config = dict(
    n_kv_head=6,
    norm='rmsnorm',
    rope_fraction=1.0,
    qk_norm=False,
    tie_embeddings=False,
    init='uniform',
    init_std_up=0.0464,
    init_std_down=0.00636,
    init_out_by_depth=True,
    lr_head=0.00978,
    schedule='wsd',
    steps=5548,
    dataset='wikipedia_en',
)
Each number is 128 + 32 x the weight over the matrix's rms, rounded and kept within 0 to 255. Layers, rows and columns count from 0.

# layer 5 attention value, 192x96, rms 0.135, rows 76-95, columns 0-95
[[148 123  96 188 170 177 108 101 134  79 146 137  90 143 149 162 154 163 109 180 117 116 133 120  80 134 143 187 111 130 145 151 104 172 143 108 125 121 138  86  71  54 100 113 122 156 136 154 149  94 129 174 131 147 110 147 178 172 141  95 174  59 151 208  88 166 137 143 174 134 101 120 152 123 160  78 133 129 103 162  87 139 142 116 159 103 170 125 114 191 175 141 119  84 165 143]
 [209 140 111 135 157  93 101 119 129 144 157 112  69 147 149 170 155 139 141 158 129 158 139 129 123 108 157 165 108 147 120 137 132  85 170 140 144 104  76 154 193 173 116 138 125  77 150 105 119 154 129 128 167  93 161 156 135 107 166  93 100 192  34 141 140 123 132 123 135 107  99 124 135 142 163 173  79 107 159 178 153 133  99 155 112 115  71 119 113 109  89 180 158 152 117 151]
 [137 142 104 152 165 143 207 157 149 136 118 110 125 189  89 132 137 146 145  84 155 108  87  63 109 131 175 113 133 149 155 106 134 109 151 138 119 132 120 132 155 121  82 111 119  96 182 154 138 104 103 143 127 169 160  88  88 111  96 134 117 177 102 136 140 136 181 132  85 125  80 123  78 163 133 142 174  93 148  87 123 108 138 131 153  79 124  97  70 116 102 127 153 152  86 154]
 [121  89 142 129 143 125 121 131  69  96 106 121 115 144  64 165 117  89 107 113 100 116 153  84 118 198 176 159  97 124 196 122 115 123  74 125 149 106 214 105  95 134  96 128 135 147  93 111 127  89 133 112  84 138  91 151 171 108 114 166 143 102 140 134 122 102 114  96 174 108 132 130 120  95  96 134 199 147  98  92 171 178 178 146 121 146 153 124 149 125 143  61 135  97 143 104]
 [109 137 124 134 133 147  84 144 111 115 121 182 145 157 140 110 136 139 122 130  86 112 101 133 153 129 134 157 122 163 111 173 176 123 121 120 103 134 116 143  84 163 145  89  63 157 123 113 136 173 147 105 179 118 124 156 133 127  99 156 105 182 122 144  69 135 109 152 126  86 120 166 144 101 106  99 106 118  74 146 142 147 117 156 122 130 126  96 160  77 121 100 186 148 122 114]
 [132 144 169 139 128 164 142 155 114  90 121 110 145  99 143 101 119 121 112 127 117 160 136 198 107 106 138 122  91  55 142 109 151 167 125 138 118 122 101 165 133 162  97 182 150 147 123 111 157 128 191 138 110 174 135 105 134  78 157  71 146 151 184  94  95 158 128 139 131  83 149  70 131 158 102 107 105  53  99 115 132 130 114 163 122 120 135 145 132 121  97 123  86 107 128 136]
 [134 112  90 119 178 162 134  84 162 149 111 141  94 112 155 133 140 143 148  99 115 172 177 146 124  89 146 149  75 133  83 155 123 125 122 178 122 134 138 165 127 184  85 187 140 103  79  87 101 164 139  74 201 126 147 141  98 123 149 111 120 140  84 132 132 139  99 101 157 106 142  77 126 161 121 137  98 118 147 164 142 128 112 130 148  91 115 170 131 119  93 138 126 161 134 138]
 [ 75  99 126 149 190  80 104 117 104  89 144 133 118 120  87 160 106 115 187 139  73 136 138  99 146 166 146 132 138 122 159 116 153 146 112 130  87  85 116  85 115  90  92  97  99 113 151 157  40 143 110 136  96 130 131  89 112 106 126 128 133 113  92 130 142 146 134 149  90 118 126 124 154 156 121 136 132 106  61 140 165 121 123 129 118 167 144  83 162 207 157 101 104  82 125 116]
 [100 101 123  83  65 121 132 149 122 129 140 136 154 150 145  69 133 113  93 155 167 124 127 152 116 140 105 182 159 109  93 163 127  98 178  95  81 118  99 144 112 208 121 123 141 172  91 121 144 107 145 129 127 145  81 146 153  84 160 131 155 138 139 135  80 166  73  94 119 135 125 137  98 155 187 114 141 174 142 107 117 138 124 196  99 106 153  92 134 142 185 122 199 148  87 161]
 [151 130 151 159 117 112 120 144 105 138 163 129 102 161 127  89 187 114 137 117 120 108 151  91 127 155 136 151 164 118  71 158 172 137 106 163 121 137 123 143 116 162 111 137  88 140 160  65 144 157 146 105 146  98 102 116 132 116 141 155  94 126  92 158  79 115  74 172 124 135 148 183 100 106 129  98 175  94 147  73 155 149 145 150 178 148  99  69 140 174 125 118 170 129  96 153]
 [ 97 135 140 123 144  77 184 154 141 133 127 118 130 126 105 110 119 100 134  77 136 181  79  93 107 134 140 167 115 120 130 154 119 119 130 122 105  97 160 111  84 138 133 121 113 121 119 106  86 131 130 116 136 148 124  62 130  85 120 153 134 108 131  86 113 109  99 104 106 175  68 163  83  62 191  82 127 106 149 175  92 127 107 169 135 138 125  83  97  43 180 111 186 140 103 181]
 [171 106 128 162 121 141 139 129  76 167  62 134  96 121 132  82 151 161 131 149 123 114 155 122 103 140  90 137 172 124 150 149 127  90  97 150 101 143 125 189 125 118 169  80 184 111 137 102 113 129  93  89 184 121 155 115 134 167 140 108 138 147  97 115 132  91 148 127 147 145 136 132 109 109 141 173 136 167 199 149 159 127  96 174 122 149 113 160 101 104  86 136  96 155 147 124]
 [161 110 124 153 120 201 130  97 144 135 134 159 112 141 112 103 114 143  82 119  68 100 118 145 141 120 118 139 112 112 116 210  96 102 100 182  91 119 117 142  75 114 106  64 122 126 116 148 181 127 145 106 101 127 103 152 128 160 123 177 126  82 187  83 134 169  96 130 102 152 123 115 117  79  93  74 132  76 102 135 155  96 132 103 198 128 117 112 142 135 145  93 157 130 151 104]
 [107 121 109 184 128 149 151 166 120 166  94 104 140 170 139 139 105 125 163 114 117  56 104 119  79 103 117 123 112  69 156 172 149 181 109 170 120 104 152 115 158  99 117  85 102 124 131 145 157 110 137 131  56 118 128 174 190 112 108 159 143 112 152 179 168  83 168 130 166 118 148 108  77 127 137 116 198 126  93 165 155 124 115 141 113 122 154 187  97 106 121 122  96 119  73  96]
 [ 63 143 176 180 119 122 177 154 148 142 115 195 141  95 135 122 120 175 136  87 170 138 153 122 152 171 116 119 117 127 112  96 116 125 162 102 169  90 142 129 235 135  85 157 155 153 138 109  87 123 146 119 186 134 140 111 106 134 144 111 197 141 127 180 135 153 147 122 176 141 133 153  89 129 136 150 135 148 152 134 117 106 116  80 119 154 146 155 106  94 118 102  94 143  66 136]
 [128 131 177 156 110 101 148 166 133  59 136 166  76  85 108 100 138 137 123 162 152 123 111 115  70 154 106 127 153 147 103 136 135 131 138 114 132 111 103 157 152  72  97 107 124 118 153  99  97 126 153  80 170 134 104 180 100 134 124  85 143 110  83 166 137 132  84 122 128 141 156 111 138  68 139 125 164 129  92 132 157  75 123  97 119 163 154 159 128 137  81 113 192 105 103 143]
 [161 167 132 156 140 128 181 168 125 122 167 118 105 123  96 108 155 152 150 188 108 129  78 148  93 179 129 130 125 151 164 158 155 151 136 143 129 135  73 145 102 102 143  86 106 182 132 126 111  73 174 136 150 164 141 135 116 114 115  89 107 117 144 122 109 101 115 119 108 143 114 173 146  46  99 103 183 116 136  96 121 135 145 114 134 115 156 115 144 104 108 145 115  99 175 159]
 [161  70 141 158 145 108 157 162 161 155 144 133  98 164 144 135 110 152 174 109 112 109 168  97 119 132 132 115 115 139 140 100 194 173 101 125 139 167 151 155 170 193 112 133 121 125 110  95  92 105 158 131 147 116 142 141 115 110 120 123  67 152 125 166 183  98 135  85 115 127 114 144  84 102  81 116 132 141 114 109 167 139 155 122 130 122 137  78 125  65 126 132 149 166 135 166]
 [106  84 144 138 113 158 110  76  86 116 122 193 126 125 133 140 125 130  61 152  88 139 130 117 118 155 141 183 131 140 190 169 124  92 106 150 134 145 135 136  96 136  97  66 129 114 107 148 121 135  98 119  96 130 129 155 100 172 129 102 139  86 143 111 142 130 129 114 102  98 125  79 150 147 149 107 137 147  85 140 128  71 125 127 134 150 158 118  79 129 104 118 132 166 166  87]
 [118 116  96 108 111 186 149 177 108 123 182 105 175 154 117 174 119  92  98 142 130 160 127 127 102 131 112 116 102  98 141 156 145 104 133 144 152 115 126 100 188 149  95 129 166 115 134 124 145 111 162 108 113 177  93 156 158  63 162 102 156  81 153 135 113 137 129 100 123 101  89 133 120 132 100 209 177 145 139  97 103 132 137 145  78 133 113  74  71 122 128 133 138  96  87 144]]
# layer 5 attention output (transposed), 192x96, rms 0.089, rows 76-95, columns 0-95
[[138 138 153 107  89 102  78 180 114 178 110 148 129 123  99 119 127 127 151 118 124 141 103 139 125 133 108 111 152 138 127 131 142 144 138 165 133  69 117 133 145 126 129  89 172 119 107 137 121 140 164 125 121 119 119 115  95  79 111 136 114 145 145  81 159 115 133 106 120 161 192 132 112 164  76 167 148 162 134 110 117 111  92 167 121 103 100 125 117 134 110  97 140 102 123 136]
 [ 96 144 108 112 131 126 139 152 140 121 114 122 101 111 108  58 118 154 129 126 102 108 143 141 152 146  96 116 122 105 123 123  93 124 103 141 133 166 124 140 110 140 132 113 146 148 120  92 145  79 105 154 144 169 105 108 136 128  72 176 132 117 122 135 111 142 131 147 122 145 159 140 130  99 127 115 125 117 114  94 100 115 139 104 127 139  68 136 130 119 158 117 116 129 146 131]
 [ 89 107 109 116 134 121  80 110 116 131 147 120 114 118 138  94 117 131  97 164 109 126 156 141 150 119 107 187 109 105 132 136 134 169 104 127 136 176 112 160 130 145 140 146 154 170 119 105 125 153 124 113 154 110  96 142 186 148 137 153 159 115 132 156 147 148 120 119 118  86 177 125 131  82 117 108  98 116 102 177 128 110 153 172  94 139 119 154 111 134 133 148 116 141 129 127]
 [161 111 125 167 124 137  94 145 145 162 119 138 146 120 140 143 155 144 150 132 120 116 135 137 142  82 125 149 156  88 133 136 170 114 133 122 112 148  95 144 120  89 142 127  87 130 149 155  89 163 135 130 108 132 167 137 108 131 139 103 104 133 113 127 113 116 131 117 123 145 132 138 124 173 112 148 133 135 131 151 119 146 102 124 140  89 104 112 154 130 137 175 138 144 149 130]
 [139 106 146 148 109 142 184  97 121 137 119 110 113 128 155 106 129 125 137 122 175 125 114 154 128 113 117 107 127 114 130 113  81 150 128 101 140 152 130 114 160 123 112 141 156 126 170  97 118 110 100 132 114 134 130 113 130 112 149 108 127 117 117 143 144 124 143 150 106 166 123 103 132 134 144 120 126 131 136 126 126 142 120 134 143 130 128 164 128 125 121 132  79 142 134 112]
 [125 134 117 101 112 121 114 126 170 115 124 141 103 126 163 123 124 161 129 133 133 148 115 110 128 115 124 131 133 196 151 128 115 132 117 155 161 130 118 111 110  99 105 109 117  92 138 130 104 116 124 134 164 113 148 162 136 149  95 124 139 121  82 116 130  83 108 141 125 156 130 166 105 129 141 131  77 160 137 150 109 108 101 113 152 132 170 116 107 102 144 156 152 127 134 149]
 [156 163 140 159 120 112 130 184 127 115 139 126 101 140 115  99 115 158 122 121 161 112  86 137 146 168 121 105 134 174 143 112  99 119 148 122 147 140 144  99 143 149 155  86 165 132 117 115 164  93 138 153 129 161 129 147 104 117 115 147 191 121 107 121 132 144 144 159 110 151 149 142 127  92 148  96 135 124 138 118  95 134 113  78 111 151 146 114  90 138 189 126 160 130 127 154]
 [170 136 135 107  71 124 105 138 114 160 114 136 121 159 102 112 106 107 111 128 172 123 119 108 102 108 146 129 153 151 109 145 158 109 123 138 145 158 118 134 161 109 149 134 143 170 123 136 173 174 135 139 131 153  98 155 140 135 140 137 134 114 154 102 102 120 113 117 154 133 134 137 121 160 103 132 155 141 131 133  84 115 168 109 154 122 170 138 153 108 137 126 165 130 140 129]
 [164  74 118 147 171 152 145 107 170 122 113 116 111 130 142 188 117 163 157  81 126 119 162 130 138 113 123 140 113 127 154 108 142 168  65  95 155 155 122  99 111  76 157 142  90 109 134  80 109 133  94 150 155 111 174 100 110 126 106 123  93 151 138 105 142  85 200 135 139 114  85  93  96 133 106 182  95  88 131 146 136 131  96 138 144 134 128 133 123 128 124 182  62 130 135 111]
 [100 138 113 126 120 144 154 102 151 155 129 154 165 131 129 122 100 131 124 128 136 109 146 147 174 103 122 142 112  84 123 105 111 116 148  86 126 132 136 113 132 124 124 142 124 165 142 137 137 137  92 140 120 139 137 148 132 149 128 136 146 125 149 115 176 143 160 111 114 121 108  87 129  94 124 116 132 142 116 171 112 111 140 131 121  97 117 153 159 102 113 123 104 159 155  94]
 [166 125 114 141 117 147 101 111 140 100 111 140 118 145 126 127 111 139 103 133 159 131 156 129 123 148 144 114 111 116 113 107 136 128 118 121 152 131 113 146 144 156 152 112 136 181 164  77 140 120  84 124 149 140 112 162 101 153 147 123 169 126 113 142 161 155 167 154 115 113 193 125 108 156 101 154 121 143  93 137 170 129 118 128 123 116 164 145  98 150 135 128 107 142 116 138]
 [110 131  95 141 117 112 135 133 159  81 185 117 128  89 108 154 135 150 166 118  91  89 143 132 169 126 106 144 142 108  91 123 112 128 150 114  89  92 145  89 148 138 138 150 100 136  78 118 113 109  99 168  69 167 142 144  93 115 152 153 157 109 133 169 108 164 103 115 119 117 160 153  91  97 134  99 159 110 148 150 108 114 133  98 140 100  41 103 151 164 123 136 137  63 133 105]
 [128 169 126 144  99  96 127 104 111 130 130 104 185 140 135 125 168 129 147 136 154 123 112 136 126 145 126  79 146 140 147  95 154 136 168  90 123 105 142 134 176 163 137 139 134 103 114 120  89 160 159 134  96 137 151 122 109 124 187 125 148 123 125 120 158 126 123 143 115 114 137 110 128 108 116 114 163 160 164 141 116 148 119 135  88 143 136 133 142 126 107 112 137 171 105  92]
 [117 121 154 135 163  57 133 104  84 104 127 145 153 113 108 144 133 127 127 147 139 161 153 156 155 129 112 174 139 157 120 131 151 126 163 156 116 113 106 103  93 135 135 126 125 127 137 116  93 133 155 141 147 142 171 104 110  90 177 110 118 103 114 136 118 160 114 125 121 143 195 191 125 141  93 156 119 137 166 115 102 124 105 142 121  76  96  87 135 102 126 174 120 111 164 104]
 [143 123  94 125 167 120 125 121 129 112 153 130 123 110 113 110 103 152 145 135 103 129 145 141 107  95 118 165 129 170 177 159 101 128 143 141 111 143 134 124  95 124 159 104 131 130 100 121 161 110 103 144 103 112 141 144 141 126 145 137 140 140 127 103 127 135 137 105 115  79 126 101 147 159 118  95 116 104 122 129 125 125 151 180 146 105 113 139 111 132 136 147 130 105 109 132]
 [122 156  57 114 131 159 123 132 114 193 130 112 166 134 134 116 102 157 150 104  96 117 156 122 159 112 119 160 134 141 153 123 117 107 142 150 102 157 166 122 123 135 123 156 113 145  94 154 148 141  78 163  99 106 165 127 142 117 137 165 123 157 127 128  98 102 158 118 137 123 107 122 107 183 114  92 141 139 153 154 120 144 161 147 133 141  82 103 162 131  94 147 119 115 126 114]
 [ 78 121  84 110 118 133 113 130 110 130 116 174 149 110 133 106 108 116 116 118 145 141 144 113 158 114 123 146 109 106  99 106 138 129 135 151 101 134 126 129 171 143 106 120 149 124 157 146 115 147  80 153  94 100 105 129 135 151 145 165 145 140 110 156 152 120 127 112 110 127 151 138 112 155 146 107 133 150 126 169 135 109 167 129 108 134 128 130 121 145 104 109 110 130 113  90]
 [ 92 157 112 134 152 168 143 104 121 119 148 168 145 100 103 112 103 103 121 162 151 128 122 145 164 148 144 136  92 122 110 110  95 109 151 103 117 159 126 138 133 115 164 130 147 136 179 116 155 131  81 131 133 127 127 131 154 128 149 151 172 109 103 156 107 131 142 144 110 148 162 121 146 144 175 123 120 119 136 146 105 129 144 136  94 127 125 144 159 158 116 146  85 144 137  83]
 [171 141 111 159 152 147 121 133 129 144 136  49 147 157 103 127 164 138 171 108 113  64 111 122 100 109  96 109 152 169 150 136 132 154 130  99 109 125 135 156 160 124 152 174  93  74 122 133  80 162 169 128 115 109 142 120 146 117 146 126 126 125 126 138 144 117 141 125 145 140 132 130 105 149  95 138 124  98 176 160 105 179 130 127 136 125  91 140 159 134 129 123 124 128 131 122]
 [121  83 136 120 163  99 113  97 148 130  95 109 105 110 135 119 140 178 111 114 116 119 189 141 141 118 134 138 124 141 126 118 106 155  96 143 113 139 119 141 109 117 151 107 145 118 117 110 109 145 140 143 127 136 150 133 142 167 108 164 125 156 113  99 130 121 156 104 144 150 149 151 129 133 134 107  86  99 130 142 154 125 137 129 147 107 145 153 109 150 138 158 113 136 145 119]]
# layer 5 attention query, 192x96, rms 0.11, rows 96-111, columns 0-95
[[117 157  89 137  28 136  16 111 133  84 131 194 149 112 108 100  84 164  88 136 124 156  94 146 166 177 201  38 140 107  99 128 149 141 214 200 135  95 136 173 120  80  84 141  90 151 150  78 120  71  74  81 146 114 104  90  50 146 149 163 142 104 170 151 184 107  98  42 146  50 128 167 117 137 138 165 192 137  72  90 187 141  93 227  51 158 137  91  94  58  84 160 166 159 166 158]
 [125 107 106 150 135 127 132 123 109 117 128 125 152 123 146 110 128 126 152 104 122 127 119 124 131 113 137 142 112 104  75 113 139 169 135 121 132 115 162 113 115 126 103 135 109 114 145 117  99 108  95 130 122 128 122  96 120 136 157 113 151 131 106 149 115  97 106 130 129 120  97 144 118 147 144 114 131 143 120 116 139 147 157 146 113 129 127 119 119 131 125 140 136 107 171 117]
 [ 94 118 103 166 102 160  60 107 127  86 133 128 150 107 154 130 115 118 111 126 165  82 129 149 159 111 121 108 123 117 147 122 131 148 142 123 101 114  95 116  90 110  90 132  82 135 126 137 117  91 112 152 118 101 111 124 116 149 128 168 111 160 110 145 150 144 118  90 150 136 135 157 136  93 152 164 141 121 150 127 147  96 139 158  90 137 110 124  80 152 142 107 123 127 100 157]
 [144 123 111 142 142 111 135  94 143  77  91 123 115 143 140  75 120 142  90 153 117 120 124 127 156 150 118  92  99 123 121 109 152 185 106 121 142 113 140 123 121 111 116 117 133 136  98  82 131  96 105 134 156 136 103 101 147 122 134 160 148 126 142 103 155 130 118 104 106  95 124 163 122 162 161 121 113 114  79 181 151  82 129 146  87 159 114 131 132 115 135 166 143 140 173 150]
 [121 144 186 119 168 103 148 134 152  81 122 115 114 107 161 104 120 109 134 149  92  95 187 121  99 124  90 132 127 102 171 116  88 108 106  87 163 123 109 126 107 165 118 101 166 106 119  99 119 162 129 119 179  98 150 131 117  98 132 103 144  68 133 119 123 111 130 167  89 163 151 139 112  71 134 151 114 106 123 133 161 100 109 104 134 146 141 146 124 166 108 135 102 109 118 132]
 [159 146 150 158 159 139 144 154 144 117  62 131 117 156 119 134 143 114 103 124 163 136 126 170 159 101 146 128 134 137 135 140 138 100  43 113 155 121 176 126 152 203 149 153 135 130 115 148 130 127 171 139 122 163 134 149 116 131 176 150 125 191 190 130 131  96 161 125 142 146 110 125 123 195 179 203 142 136 110 111  89 129 123 107 148 116 157 142 203 119 129 113 105 127 153 174]
 [159 118 117 119 167 122 140 127 114 125 112  85 126 105 124 155 124 149 182  89  90 141 130 102 129  91 122 119 159 120 165 143 139 126 115 112  99 135 144 122  83 152 126 129 162 120  74 166  90  94 158 145 102 140 136 143 130  86 174 144 168 159 140  82 145  98 163  82 126 136 121  83 115  61 134 118 117 152 185 154 174 138  77 146 133 105 102 112 135 177 140 117  97 148 131 141]
 [120  96 100  85 129 133  35 180 166 109 137 168 133 106 155  87 145 130 141 141 123 118 159 110 119 128 118 111  99  84  92  99 132 113 215 154  66 126 118 136 128 158 139 172 110 138  96 139 114  78  99  90 101 163 121 125 122 130 120 184 146  94 129 146 173 132 105 113 175  78 176  93 170 183 107 125 125 178 124 160  67 122  95 148 113 104 143 148 153 166 129 112 189 153 168 167]
 [ 96 129 129 160 160 154 117 145 137 145 117 113 124 142 155 180 130 164 107 134  89  85 191 130 143  89  89 127 104 115 106 114 127 106 136 100 151 131 119 106 148 124 121 128 142 150 145 132 121 130 113 110 116 187 127 117 149 175 119 116 143 177 138 129 114 115 145 184 129 171 115 145 109 162 137 139  97 145 167 106 130 130 139 124 160 148 139 121 136 163 135 139 133  86 141 110]
 [146 128 131 135 105 123 143 114 128  98 143 107 116 129 130 144 143 142 124  81 156 132 133 124 126 153 116 129 114 107 160 146 129 144 115 134 120 162 135 147 173 126 106 101 128 100 120 144 117 116 142 137 121 104 139 131 121  96 134 143 120 138 120 135 142 170 157 153 134 128 115 109 186 115 118 125 113  81 119 132 141  85 102 123 137 110 182  99 115 113 167 105 135  99 161 137]
 [176  66 145  72 177 126 173 140  87 197 125 104 153 104  92  95 101  95 152 145  88 128 114  84  98 131 179 133 131 120  95 106 181 132 141  70 116 132 152 136 119 155 111 114 151 121  91 129 156 171 136 159 145 122 117 154  96  98 125 158 156 115 104 126  97  91 109 101 129 116  75 102 113 174 113 110  89 135 132 142 135 135 134  49 114  98 120 162 130 166  93 148 105 151  98 113]
 [136 125 121 132  93 120 148 173 160 133  65 117 113 100 151 130 122 125  98 145 152 157 194 117 174 120  76 133 146 104 181 100 125 151 126 132 112 131 183 149 131 123  95 152 126  73 121 138  95 156 133 149 124  62 149 125 139 179 132 163 156 105 151  79 124 135 159 116 143 146 104 111 119 104 152  97 155 117 105 128 144 155 115 103 126 141  87 119 138 123 165 112 187 195 123 145]
 [102 130 166 173  88  96  53 105 109  86 178 145  96 162 137 115  70 159  71  90 147  95 160  98 143 198 158 143 161 146  75 123  82 130 163 148 147 104 154 100 146  97 107  95 151 120 132 114 148 112  57 138 100  46 190 114  75 189 149 156 146 152 121  98 168 142 113  89 198 161 142 106  89 122 125 128 138 133 126 125 139 159 122 150 135 143 176 102 127  98 117 163 136 170 126 146]
 [136  69 136 102 105 116 116  85 109 113 157 124 196  97 112 131 160 157 119 180  85 121  91 126 138  88 133 136 102  93 129 114 155 115 100  75 172 134 193 149 136 141 173 141 119 149 130 121 139 127 171 174 128 144 150 175 135 128  70 131  92 100 135  39 125 113 115 174 167 162 131 121 152  62 145 106 174 116  84 144 138 101 157  68 132 119 107 115 110 133 113 108 115 167  87  91]
 [168 100 157 124 185 126 158 165 137 134 122 116 113 150  59 122 153 104 156 138  90 136 122 137 105 143  92 129 143 102 111 111 113 130  97 129 103 132 125 146  85 166 159 139 109 116  99 115 105 127 125  88 155  90 143 150 169 124 161 143  88 145 140 116 136 159 146 217 121 161  98 134 154  88  91 116  77 123 107 127 107 109 127 136 181 107 106 174 132  82  77 115  91  96 123  70]
 [ 70 179 131  69 171 136 129 166 108 142  74  90  98  68  97 169  96 117 162 133 133 186  72 119  71 174 131 149 105 139 128 126 187 109  71 101 150 173 137  45 159 158 131 147 159 151  86 184 107 142 148 145 144 144 139 159 126 117  61 129 116 110 154 151  77  91 111 133 119 174 132  82  71 135 132  99  91 121 120 128 146 129 132 108 143 152 109 139 168 168 160 106 138 115 141 102]]
# layer 5 attention key, 192x96, rms 0.117, rows 96-111, columns 0-95
[[149 126 134 133  93 147 112 137 135 109 137 144 115 134 131 128 124 166 106 116 107 158 119 107 137 118 104 106 164 139 141 138 155 146 147 116 124 124 134 120 114 129 117  95 130 113 125  76 128 122 111 105 158 141 134  95  90 120 143 108 129 129 141 126 115 119 117 115 119 116 128 126 130 116 147 159 164 102 112 130 136 134 109 170  99 108 125 127 125 130  97 132 130 142 134 154]
 [147 115 116 131 162  93 151 138 131 107 145 127 159 118 151 131 158 114 125 153 132 131  99 112 151 105  95 134 117 127 116 143 125 114 106 126 124 118  90 133 110 155  96 140 127 146 146 108 130 130 120 113 155 108 153 146 124 142 151 165 125  98 164 164 146 120 148 123 117 141 133 101 127 118 142 116 108 164 120 111 143 137 130 127 138 129 108 163 128 149 124 140 164 151 111 102]
 [148 161 122 103  95 126 126 146 162  92 129 165 119 163 148 126 109 159 125 138 127 145 116 104 170  97 142 105 154 124 113 145  78 164 173 178  85 153 110 113  90 117 120 141 141 116 114 117 110 100 129 130 146 142 115  77 105 158 169 110 119 114 142 108 110 100 109  68 184  95 148 181 142 123 125 172 143 125  86 100 134 133 153 154  92 128 154 108 123 149 131 121 103 123 138 126]
 [ 88 102 100 152  46 110  87 162 147 133 160 161 125 132 105 118  93 168  78 171 131 141 112 128 156 191 143 108 125 161 121 141 138 174 168 141 135  96  90 157 118 109  88 134 137 153 118  98 106  82 101 154 111 125  79 123 101 134 105 133 146 135 132 138 120 151 100 125 105 124 129 125  61 140 145 159 173 100 138  92 162 123  92 153  75 155 156 110  89 104 122 164 138 127 157 149]
 [113 133 140 157 143 120 114 112 156  96 115 112  98 138 100 154 121 133 138 101 129 153 125 172 143 121 137 137 136 142 124 130 128 113 112  86 153 139 154 163 167 134 193 104 135 122  74 134  90 107 133 167 102 119 118 127 143 115 131 133 121 152 141 176  83 120 168 110  98 138  92  83 110  99 153 114 168 120 147 136  91 144 136 124 151 132 108  67 163 156  99 143 167  97 156 122]
 [ 89 134 168 126 175 169 133 131 111  99 109 155  89 123 133 130 104 108  75 150  94 124  81  80 133 181 114 131  94 115 123 135 150 123  84 136  91 155 152 105 126 123 106 113 135 120 139  93 112 176 142 119 143 161 110 166 113 143  86 138 124 154 100 101 117  94 129 157 124 146 110 132 130  80 109  96 109  76 140 114 125 144 140 123 128 105 136  97 177 108 128 121 102 116 128 139]
 [ 96 136 165 134 175 129 144 139 153 162  99 153 121  87 147 177 186 107 161 147 196 200  89 171 137  96  77 144 106 158 168 105 189 127 118  88 102 135 136  94  94 148 167 124 139 142 191 145 127 170 109 142  86 126  98 149 144 113 136 148 172  97 130  99 134 115 127 174 178 142 125 134 146 144 156 139 119 141 152 132 123 174 153  64 162 131 123 145 145 151 117 145 104 175  30 122]
 [134 116 106 108 104 118 129 149 124 126 122 123 132 123 123 167 147  96 111 201 134 114  94 130 125 131 112 117 100 191 127 110 139 123 100 139  93 136 175 155 110 122 107  91 121 141 143 107 117 182 126 167 116  88  88 120 159 182 129 160 116 108 110 137  79 201 118 128 108  72 182  92 164  66  67  61 140  71 132  92 134 171 111 140 134 142  98 146 158 113 141 134 130 122  89 161]
 [157 161  73 137 122 130  66 143 119  66 180 165 118 130 145 124 106 159  65 126 157 117 138 107 152 143 100 130 100 140 165 142 141 221 113 174 165 128  66 153 114 156 103 140 112 102 101 107 164 110 112 108 161 130  86  82 121 125 145 103 113 113 144 189 112 105 131  50 110 150 135 138 114 127 131 150 119 139 112 133 119 122 128 161  92  84 150 115 128 134 138  96 179  82 134 164]
 [ 92 133 104 141  69 150  55 126  97  91 127 198 149 115 156 147  88 182  93 111 115 103 155 133 168 174 176  79 136 134 108 122 127 196 193 177 184  56 116 123 151  97 142  87 209  79  93  58 120  51  67  93 141 214  46  38  66 145 165 128 126 128 167 181 156 107 128  72 136  78 163 200 109 139 166 130 166 102 171  84 160 147  91 214  52 125 150 144 123  89 123 168 153 110 213 207]
 [ 82 143 104 137  84 164  77  96 135  86 149 164  97 171 116  98  74 190  75 162 128 124 107  95 163 120 171  89 169 117 106 123 111 169 200 161  88  97 101 104 116  88 141 107  82 143  78 101 143  91 125 127 168 118  16 108 126 110 120  89 120  91 167 142 128 119  76 110 170  71 221 170 122 139 147 141 139 156 110 131 152 114 115 219 104 169 181 104 118 102 104 159 158 143 148 117]
 [110 118 167  93 184  93 152 117 133 109 115 100 121 135 127 156 127 149 172 169 120 117 149 142 106 132  98 106 158 182 132 146 161 142 111 171 140  96 129  90  98 170 126 156 161 169 144 138 154 126 147 158 100 148 106 138 168 177 121 130 119 113  62 108 115 130 116  93 142 110 107 137  95  70 106  97 142 127 130  89  93 110  97 119 180 135 140  85  92 106 111 143 121  78 130 109]
 [117  96 132 110 208 133 162 129 122  99 144  83 163  89 137 126 139  83 154 119 124 129 154 159 114 134  49 118 113 138 122 142 173 134 107 105 105 128 126 135 138 155 175 155 146 119 154 116 146 166 210 115 147 144 167 159 162 146  97 145 128 174 124 129 122 148 148 172 118  96  89  83 118 144 145 162 124 133 132 161  84 206 182  71 177 134 111 130 151 140 136 126 159 132 111  68]
 [135 103 106 106 109  90 117 141 117 116 185 107 110 132 113  96  97 164 119 170 162 121 143 167 146 114 146 108 186 172 138 132 154 180 173 165 175 153  91 132  91  88  91 135 110 172 114 131 123 109 143 105 154 151  96  95  96 119 140 122 125  86 133  99 156 103 123 130 142 105 140 146 182 162 109 170 131 112 128  73 158 151 131 180 108 140 168 127 118 141 124 114 135  81 184 165]
 [ 78 143 108 117  84 137 107  73  93 107 116 170 124 157 151 142 115 155  88 133 122 132 140 106 140 179 169 113  90 108 124  97 135 159 174 140 180 111 116 157 113 114 134 142 128 109 112  85 131  75 115 122 126 137 108  68  76 138 167 116 134 128  89 145 155  95  92 122 162 133 149 138 125 134 130 114 106 130 136 115 146 194 120 174 126 171 136 131 114 124 132 106 135 132 149 180]
 [136 162 157 165 103  91  99 135 138 137 179 115 141 142 119 139 119 173  62 153 104  92  81 159 181 137 118  90 121 101 146 111 135 173 159 192 113 104 114 127 128  70 122 114 130 132  60  88 121 113 115 158 134 141  93  41 137 136 150 134 142 118 112 129 184 125 152 116 105 113 132 198 139 108  99 127 165 180  38 133 169 139  79 162 130 116 138  97 118 139  70 189  97 159 115 133]]